From a checkpoint of a small transformer trained on Wikipedia.
Training: 84M tokens, 5641 steps.
Each number is 128 + 32 x the weight over the matrix's rms, rounded and kept within 0 to 255. Layers, rows and columns count from 0. Numbers have three digits each.

# layer 2 MLP up, 384x96, rms 0.166, rows 342-383, columns 0-95
124127187105119117119127156126112129154135116138126156140125137095055156119127152162158193100160124118154107137164150121096066158082067193132163153103164159111113137106090150146105100133156101156125094066095147134173127131138131078064150118132127093106140085154118162142182097140122110132
092119132158086092111178089174087163074129179115145148154076133155109149134122093073101091113163136255158151188087123094113117090090117159099087082163162116113120123118146204097124170139141150101161108168087161149134064217140207106071121102164110120099132084140125124152123133137185055164
129125116080118132179158178147087121132115100151109134062123157081099151063161142122123150165094170135104089129159117081099144160121161085127139128103168154115176115134173076119105117164071107102111112116111100132101140123156164114136146148175130194157131135127134117157099170156125107092
078107163143159100126124132154140130126132153101149144167106142139137150110103169076084130142126148092170119168162137142137097143135104155172133101124103099098093104095156110144110115114156100182132115175125142121100069133136096098106136089146155096086177164127110119149095140148138135131
175133131106115184052164123154091221133102108124169118136185175114109163135140101144153096081126141144165181134101153134147101143127059150150105154144094124126125107136161132101138118169133135110116101118098128094065123162112112135147145148111130122078071166117138118097175104116134089144
137103128061122196075104101135097118128166118139129099132121096163103095105114135083100166162127127104111098123153078172148132122111150069170070134153135107137149131128073174132118199074156156139154077104169171125156121165106128198114148163184120143069192105131146102116136095107143153153
089173128138182159152090186150163145176121138138154150070155172181052141103155180087177146089079127137102140122141058091124122105128184143169105186129127177121142053114151167150132101156123148165123096137160103122163068127109090067005104126153155083179101065135121120095126169143115108084
089133110100170108162104132119154154117173122103171146108184147137134141154125138106126163158079130108105118117086112080138144145147141109117127190199137150109151150100147171092138120140165140155111095065164129178156067095140136143086093063129123100113083183100197077069169130097145129116
088127145138090103083133130102173162151154160099074094085159085145069156126082117122092113130100118148147078148187142225115140140124159151141106165110120107178164118127177127092109117128121189125099140151135163102170147136087133087087140157130155070066191114099119123119015187170104180159
150128149101168101157142120152078127123153177137141122090137097132125153191108162136166139150089156106135126141104156118059083090094081121123089107132128147126146129179164127108126112138129150055159129110100126081189124160101164101104138125092106153170123119128171116128171153082123113132
115166107170086117136096079130152129176163103110151177147090118102079120119187118168084140158147182137160153113113146139133072075141077102114139131123154160155082102108149094117194171114144116105097066180123125148135115143140167107074163156139126143123092090129101125114111139085137135176
103142088140090116077149138138137141126137086106091144118088150198177106090169109139132121140112165092096151103160170125140110111183168124163109170147112143158104165113150079095165114073124121110098089072060086121114126145171136178148091190137153096179165138158184073126160096124111124103
120118089181139166116140111106132145078124136104120118184178086134107142107089109094164116118160085151106139146134081168135126095103075162143108140154160147080131113149127112139082114141153119113173105114125162145103104151077137147161129172173116107121113109160143180110155112131161113117
098169152104200137121186089119107143167122197151056155185177110150149182126127145143090093102124123111189121101091133132130145066080139100173157081093166130129094155087108142123169096122137179097060111142102082098197113197082186134034083143131125199132142089168085129073166138088111130144
130100105114083141144134140122163136143114113146132193133068134129140134095068112124117111124126120047184103170123186163159102073184109092111161137155106155124111175104152126093148190082197213092077174111050072133178118135134175120059183114129159129150139078113103125069106167099121163127
190119134135157147152159111150117101115126130124146166074193089113101141216101143124158157081168103133119121134105121085116117161089103162147130072088109109170135086106109130035160062161163118154122148149077117088083120061135132114088165134136153128107119149160098146174145170112169115147
077126102150122108125080144148163133156107159129131198136135092165135157115155106142201147171136086146133155103108091110089079182160094092126170063122146082092165102100172153092084036193124154128159107141124134102134145145107152134183165109082125160140153196183114109124081131087107074069
036154149163136154177124153118116148107141135130082180164136134126138107139122139109113130110084112171120148106067107114135141119132114129125131115150128126083122122117099160119111144087112103123156115133087167138123122107159160123123094087100168134108120140174143175102109161131138177149
126115176168200138121122152115119132156104165106187157104125138095087147139170136127090165182105116115185145133099159158082167144152139054108151108144133107149142117121198117129077127150081148105129103207177183089099077099043122125169116091114122093120161174093176067109107139092067072133
122158167118145105064102126160122113111165134186179163072080103048136255191116140198115144107107124109084122137125143139058133111183087111073144110087106074213149098115133145150080066136085118140149037071098145119174082143179169132191187202161154069130156110135106104183128134127099112098
151166114153068127156095153113159156086165171060117078166092079228160129080106109110125151125108091154096060111134147139159123145090157142139159167153166125124123120090082111147134181120074163100117124125110079086101170106133107142189124165113156136124173133148172107129108141156100091154
113102143161142105124115207140142122119179175078106131194089159126070179109153129156117115129146183181095161063100154166175137104181142143184192153117112117121128103086085109125175132079121066114104074112086113149112102091099124129082132159199139117115113151145167121118101145098065114095
101133081132078093108110137148079166098116184151058199149118112115096153074081124063127148164132126131132182155069141177072129182078099210193129116126091121142139107083124118110149113099167138089171103119165139097152168133098125133131168153070117171123071203105121199109173197141089152121
173135115151075145185076127190140140158081128130156108168129101114105138136155116090123187124119109102169129110139148101116153099168147105087156123155143074147106096165070128124130175153107131114131117114110115192121146105164190095185101170114133072094128129081166097099121138093123132116
118157137080142128096112134159146084144098144116123096146153157172129118087091089157143097091148145166180095122128116118109107091154117100193152184141139138131163096161124142089084139108082117143118134157151087119102099149136129139132137114152076121190037119153110157144159136079112188165
085189079074090117134143117145088168088166156113146095169121078233109129107061146136123148107090023166110108127115080180114109123106173129161097102139132085052167088198141193127116120138087089113071189126136089174116151190130119165162159142130185135164091104107181121134098246123133102149
145171122080165119093114123154092115109135109151186146150091174176190165131115101140105121108081107129118141126131142124089146129117145175185122106161124067105146131187107197110129079087139087112090138106152110187166096166112121135189095140119129106074202147135167103128112073097133089089
105099109112101115046178130113114099130142162154155187175058120099171138102119112107162114105132147127134074120187205144056058158169135133106063113103138145116175117142142137060143178141112120176116099090145076154104165146138092169193132094119156115156129098181087139111135210112164110085
137103156102092154143104123123147086151170096085054117116151131139138175156105136194149087113123078144126085095134123111114131107141138113155163145094164142146190121168061123128120106174107165184103095144143092087108110122106181107136035173173145106147190121109092125111102156139179153128
105082099131105112116078133181080137125110168163108089192145132119128120090148142107175206097172154120134091098173105179095102133152058153168143148108098110090149110170139113135157187124130119203144098107107083142069100141135094143163136178124103094120041121151123131159207132116142119110
065071188126127111071080112119128100141147143124129149049086119113127113077101127209152183088152076119104163095106126082083136142103134095186163139101156135102163087144137121132141154164170196164159145158101122048144076130092131123101166167155158181242206175158080079063136187120149144093
136133130112066159157130167173061168165133122183158094130110110094158131146137083088162151091165076110133157142122154169106122113043069168069158139122132084137107110142131124161156181126106112108194126153095146086136095103094130146146142144127121125101137107184170130116118116126164123151
145108106085090099128128160097106104148200178081145059158108144088159088179095125153159168140153105117106142139166060128102112048122110066169113093167105155139165143142138159157102131117176120096113167159138104131149155123070101204195189165132091122108099094127162135125131109072118106124
135103103182182104144092165097159149107164152139122146135157077105091151151120112142135117142116112165100081124125142131076182168074145118127143111119146111086175112153098110139115131187090168124156135138152084141156097150113090112121112152105107146122123100123111107142133127157152146092
113133142121167109118156117092142164171134127145151169100115080081119096168085175102127171128115094133160169136162183096129120122114143018067147129082179108115071141120113084124149116083086112128092170134114168137104133158169094133109201183120132185131156175102130139109131117082127121154
119130083112149159101143112174128114141121095086116107089172127073155138132125165107176138142104131124107144149056159126110104120127151082146109141144080172119204102139153165119073155147163133187140158143096051172109177146129132114147165122129110100193055100060046091100194195098172133113
083172116158219165086125139128118231118164154108095129123089160171131085127089131072085104132156102124131094146095113125117114103115113138175176169129109153154110107209134110114051154120132095140120151072072155120134123164121169163189111072092111110144143106088177130097108138137144115157
122128120111093086077156168175109158024138170120116094139084143070115171080155068122165070146166165204151138120104088093123146102114088177135162133167173183190144152147087155046136157092133153150105121113116096104118084117119114188136175149185144081197171088121140130190082106087156036131
093159094154145117111124112134125141131141116102100182087150120099095127152187188084157111120114165152098135103147150152089096127119135146196133134153105163127110137133150115164109112135141134155125095078123116135075075155161124120128065134178098106123119076095165099137174117144151105146
161169147128144125116112100124104126194167151133125113110108138115139142155116078232104142157135074148114104112107128117157133134132107166123137167089174091125167121179038152103132172139192064104121093122128149111212005146114135073105121179112163141085142125127125127097134125131087115115
131123132031146072110136114169140130162149109121153139140124092143079182084121153186175137139103195154127072132163159131118025157149145127105128146154123168128143124110112116147104084194117110142123079136116098152100095139115190123155133132146106088089113128111122120192141144137073127157
105094091144071098101088171122186157096134141180088094125107132173173108121133081146117129089131089139151076189110129202098141154117196165172146078157130120120150149116110109132034114127101177171165132140185080142147170118105093146125117112145118134139170136062105118133117167119165122096
# layer 2 MLP down (transposed), 384x96, rms 0.0706, rows 342-383, columns 0-95
136122091158148193136097057134118103083139182160064110064192134132185108121158121107103102146091111105143104115065154172178154143173147111103105155121073220144127097149157147114146139110096177106115105115165222130129116109139146142161077107173092111137104169090138131126075162138111079120
000049172187083085081128075209104254120165177123141144080078171097103104102079141155090121122152144220100145166083114155082138103255131099160189004030164123155187091159080147115140217155068206144137115174154184107154069142074147048111197104134108126155134119113090106044150089150197115181
144127164148112101131094073107143070072096175135123140105105050141084111142105132189104145086139117120140140173144108131152123152128075089127204119128108146121167140125100099109149113114143052140167112161110158161181126155137127102160143125127083146158121135123138118093177159159159137133
163127102094148147150136145127106136102168135148081089124136144110107115137164099117129120112103130141127145171088118129155131107148142103156105162135132147109111107123151138128145115145138160086114145103118127151140122152091112125165113148123111125137095100134123114134134140117131116139
121126085139142114154125102165183154141193087109126127109132104145146095190120147157081064148157137150135127119150150128139164123116160084165086107084137122043149098156129127149059131089125130114193122147128097138136079137112096153191109117126146164155101104148131146132114145104125131092
155093139135164164106110126187162069113125114154114105154096137129147147167164152153132131137133138159146113137106117112089122093116094184112114085143132107133083134078160060114134132156119136112198124154093109091182148133093101092152137165120134090103125138126088166189139119179095111131
107116181173111128144121140117106096113177110166089168152144136131130170116136050192143102147151132115138067126158152172117132181092106146126107142160106119141122121126175112171098115108062070119151155202104154121093113133129099096073152144163128102113121145073116147137172086100131110107
126094131174146154156137116118141100093115127121120078092033108140127134125097149138096164122188111165086110147170097110091154127152108150136134142138138072134125149121150138147180148115112119113096188123103108102155132126112096151144091114153100128142182086167144128167201156091129140133
176044104115155142171119129171117066133108131125165152192138120047185105141170088159164112088157163138152145160120148077141150115161137107110069163128130179081161074083138182117153140108161060190114114104130152108122098125146124142139134153106140101179106137136114103097203094065117077085
112128192106141145136155097127116110129113101133080167089128138132106175143128129147130111158140104137128107083212157124140128145138137196131119133105060145075115146121144150122115083136088136121121149088162168078118061110166153092151098135119107146108147142099170118114113101109164211149
113130148135141138139109090121128136151109116118173144165107130176108136150147138137162158128154147076151106119166119109159152149057072100130101134086069122098111121133139100171134140136110073090155122128119157112152148058137125103137127151155160127160148158130097095117100163107168136127
119137090145119097212153161076074074122101165144215104127129059077094146141161158061155113110152161147156121147153042155058113088082117202116120047092118091128159100107174181178099070140077107155213200193217132138155087127120166064067170096158088134068082182107105201152134120146130127185
117101100112119053176127108116122087135055107127078117076139129177158134122111164173099137189120107098109109119136191109150124123123136102104143130135138082108145131117147142130153134106109173137125138149106100127155148151160154151152097173153145132146168134131094140155123090156121103131
118152111151130152157127171113145171121156097152187125036078170148094131125125084131152123147168129093091096143161118074128114142135097149168129145086089159128115143118168147142148100123124148156139145091119130101110142099133140063155104119127123067066122142147166137127122145109129148146
159152086097082122188128142158151069110076123158099142142181098186068203155047110172157076078199168123118148074123115140161145117060124130133163178155120157141162144074164177135109104122169052190103133105151091155110014163180165151076157102161142113131064111137108139168101090132046128162
112135140134161164128110111167150133107153144094098092165123143145148138073148132176118110152104144155177158118086094176109123124121125124143132167111134129135144131152121113124105164129125117136151112123130129099147145156130127126089077109116101121174063104126187108067096089131131155136
150168075150145124130174093199118086103147117077169121108108137158136134073081170127194116175135112106153135176080133090150092216115073117095127069090135212094146101146138150094091175185129125203118109165077099049131080108118123172088172126108121103140152157174171127087107108117155120145
164111138126178095098127099096137112136162142156164138086056069151157067144075091119132115104159090155131157121107113101058131108115133140104137159194147127165150149197126129109130120124137152151119159164153139173077180069116079141152173122089114135161154105108152141152123092175103084129
108112113145085143113165100208048167112096118108078146174173125167097191062056106120137155193148073137126137154143079218140179181133138131116130138111112149132108074115116149075143166107074122187124153162109151121101092167057096151126104146117134117165114141122100137144109168142168069119
077046146114120144164090146143137153165106147180102080160045199106181099169121132158106092082127102133143109128139151163247116089046098107197155165185073055118151148152033129132161110104125162110161193179146046122199082062185164170075089069108143212116178095114100125079190111136130138137
065103101068132080054156055167103046164122129154127129093145159075140137136193065206142122179182215118107195140082119117122130140188094175091158100086090138205055099109201094087105127104214094146218144139123137085172083173149137151048205113102122153116077122118126228120145130073158167092
129134165142156091120074156090162112139151144088111128146083081111153102200075151113134158123109131158203157125144105124073086134117113175097149144178144134133105150121097076116139063145128123110148149095087137152152130056150090096116177147099140111135135105084124200227087143140121130188
131168129131081122155129113113121138118190115130155164143118161081137100094135175106130088091113128134142137096183141141146168128128093141177150189081144123186184120145157150134079131091146132112144150144108085121119093159085149072148104159106070135112078089112144088113160118121113157100
142128116145084080114156137094132079135147136149089133114151118098132097130193160116128072131105169140142162107174107111150152145129199118120125120137136133112112126141130111150132095117135150105113120098143116097126161119106136112146164151110150132104128075084144193122139095125145135134
102093188110145070095149164130105100123138094128144103101169095146113117089163103125116131095111112153132137097103197134155171109119123156120112114159082080162150206141128097130154104087149130119140132140133150156140139084108088137124067146118134126097097121170194153161142150130118179153
138113096070193173104128094082124134113177169151140116107116156102100102142166182138083187147036073098059209088056099110139169110117123091176112163123138145086135112090183138152122098145146187086082160113134186169136093107107122099173155090153119142137173148177151152171103167081057195070
150114123120138142112091083081128134138094137129064120109127119101135124099115141125098169141115166171086123106126139160146103129110111116160088172039192176113155083105158086127134128160118109133202152121136096148140126168083123153125148144172133183142142120102085120129130202146152133086
102112117098149172063163105141074158089103181131129132140126120168126097134161074075176162151135141162130150170158161126096146100108149097121098086057203179140115165075115077159083116162135152112123089080077113094114148145174137166166120117108136123130118143158048168094136213154199087114
163136108191138087140093115131153109147184109164185111129108125092136080099176158114110135088065114116168158174112104078135146120119070101144150133169140140177157079097120125157138132129170109141121134109147145178111155098148106105152134166130078110141120108085135135092095175123137148100
139110071168134112191137121116089087131138193156112072147127144124146144082132164073149128098126092103145081110152075139090147140142125141127129139120108137140139145158140132129105107183107146117122130159110094142133131139128171178081128077164105081152028130160102186118161188116129138152
079068159104118219209196162138130105151153097153200158150160249135117110111018134096122114122108156069092156133122096071113169135096095108152210106085149080122112136066096124146168132098191117128142160142007101045098097165115078159093165208117141088164132156181193076156131130034166160121
168161117133128096118115158122110101119144127154121097163059118117145128117148136154130157094136112149136091107142110096106092145178131067127116149144131142165127119118111129168146104177120125119124143054133164137132133155143159120094100129130109117141113128132130179137131133112113184082
098065171151157172080121103111085066149150115122093108160143105058154125149201148127103176097069112168142146095126128133099105110198088116122102149142075116120148137140116137163122116127168142123189141163186092147106169141109158130193110155179139163120109090127096087142101126085068157142
074119124097182143106150116124103081123086078175146144102190102176131136113126133112142144141160142068096154145111146123159131082097137094095153113183121138148119158122134129168188118027181108101123126130095088099133162054166076218090147130185151126161125138181162112113120102120117130141
127035046184084112102102121182062081135082130090180112088125154169168104106179107186133064068119131187107124125080084123196110160117060138169130140206134180190141112185141145099180156186106163177087123168164148097093236100165098181143098075131050049166123136139066046147130073115219108157
233166109172124090198128019106193134130078113169107069108086203082095109141152121153072126087162149124079087135086046121110130151175071088112075089118150198199135093083225181138131130135090123253066128142193150104135159167150157025122127117119143087073101167196182130163122120028141170164
089112095131093081099128095143110134115147206146171156151110109162137120125116121073059167171180142141109105071156142104108149120177137156135106120115143064160155092168033120140119150128143177130164163093158122170111074127153148125112107139106125181125136178153105091111125117122127145147
141127149131131183041149128133129143147115092084126251169095172100200166130097163083058111154168148170208128106109141082148092106135120166112185079142126098153097142150108114104126137130158081156079112060151136121123197139180143044188024144140225113125152166049093103075157024102121128143
158107125114118103136143158098106089086145138125135088103136103154116061159151173108107149154113146100130132188121136136134123133127178112124090077101155121133129121146125151182126125145110141109130141112125145155114121110089130134140122102126106113132126136202132158141116147121149126114
143095091134152193099104105067166132038162066168032098124140158129193126167133134095144127084113121169079153124148150178105163194124097118087144128128137158150139147133160081112154137128104173082147110056170111149139118159146094091148059152161067109201076148109164143103160080163137151143
158154121115157090102129149111128186114178141164155104110109160157126119128048092082115119116139079154127138191126163123135171170126133144091138072093193068092122142101131099165117117125103148167158117152089164143171127138102083146113116112145132144110126108165096142118110163122133111127
073124161136131123140095129117132061124176150144163143107147079137126144182052144129094180091157166124157101182166188163155128100097160151086121095116151093123100131108094200156156161058154134096134146109078173106098064131137128135133123165161142149129117113122150133105102101085094131141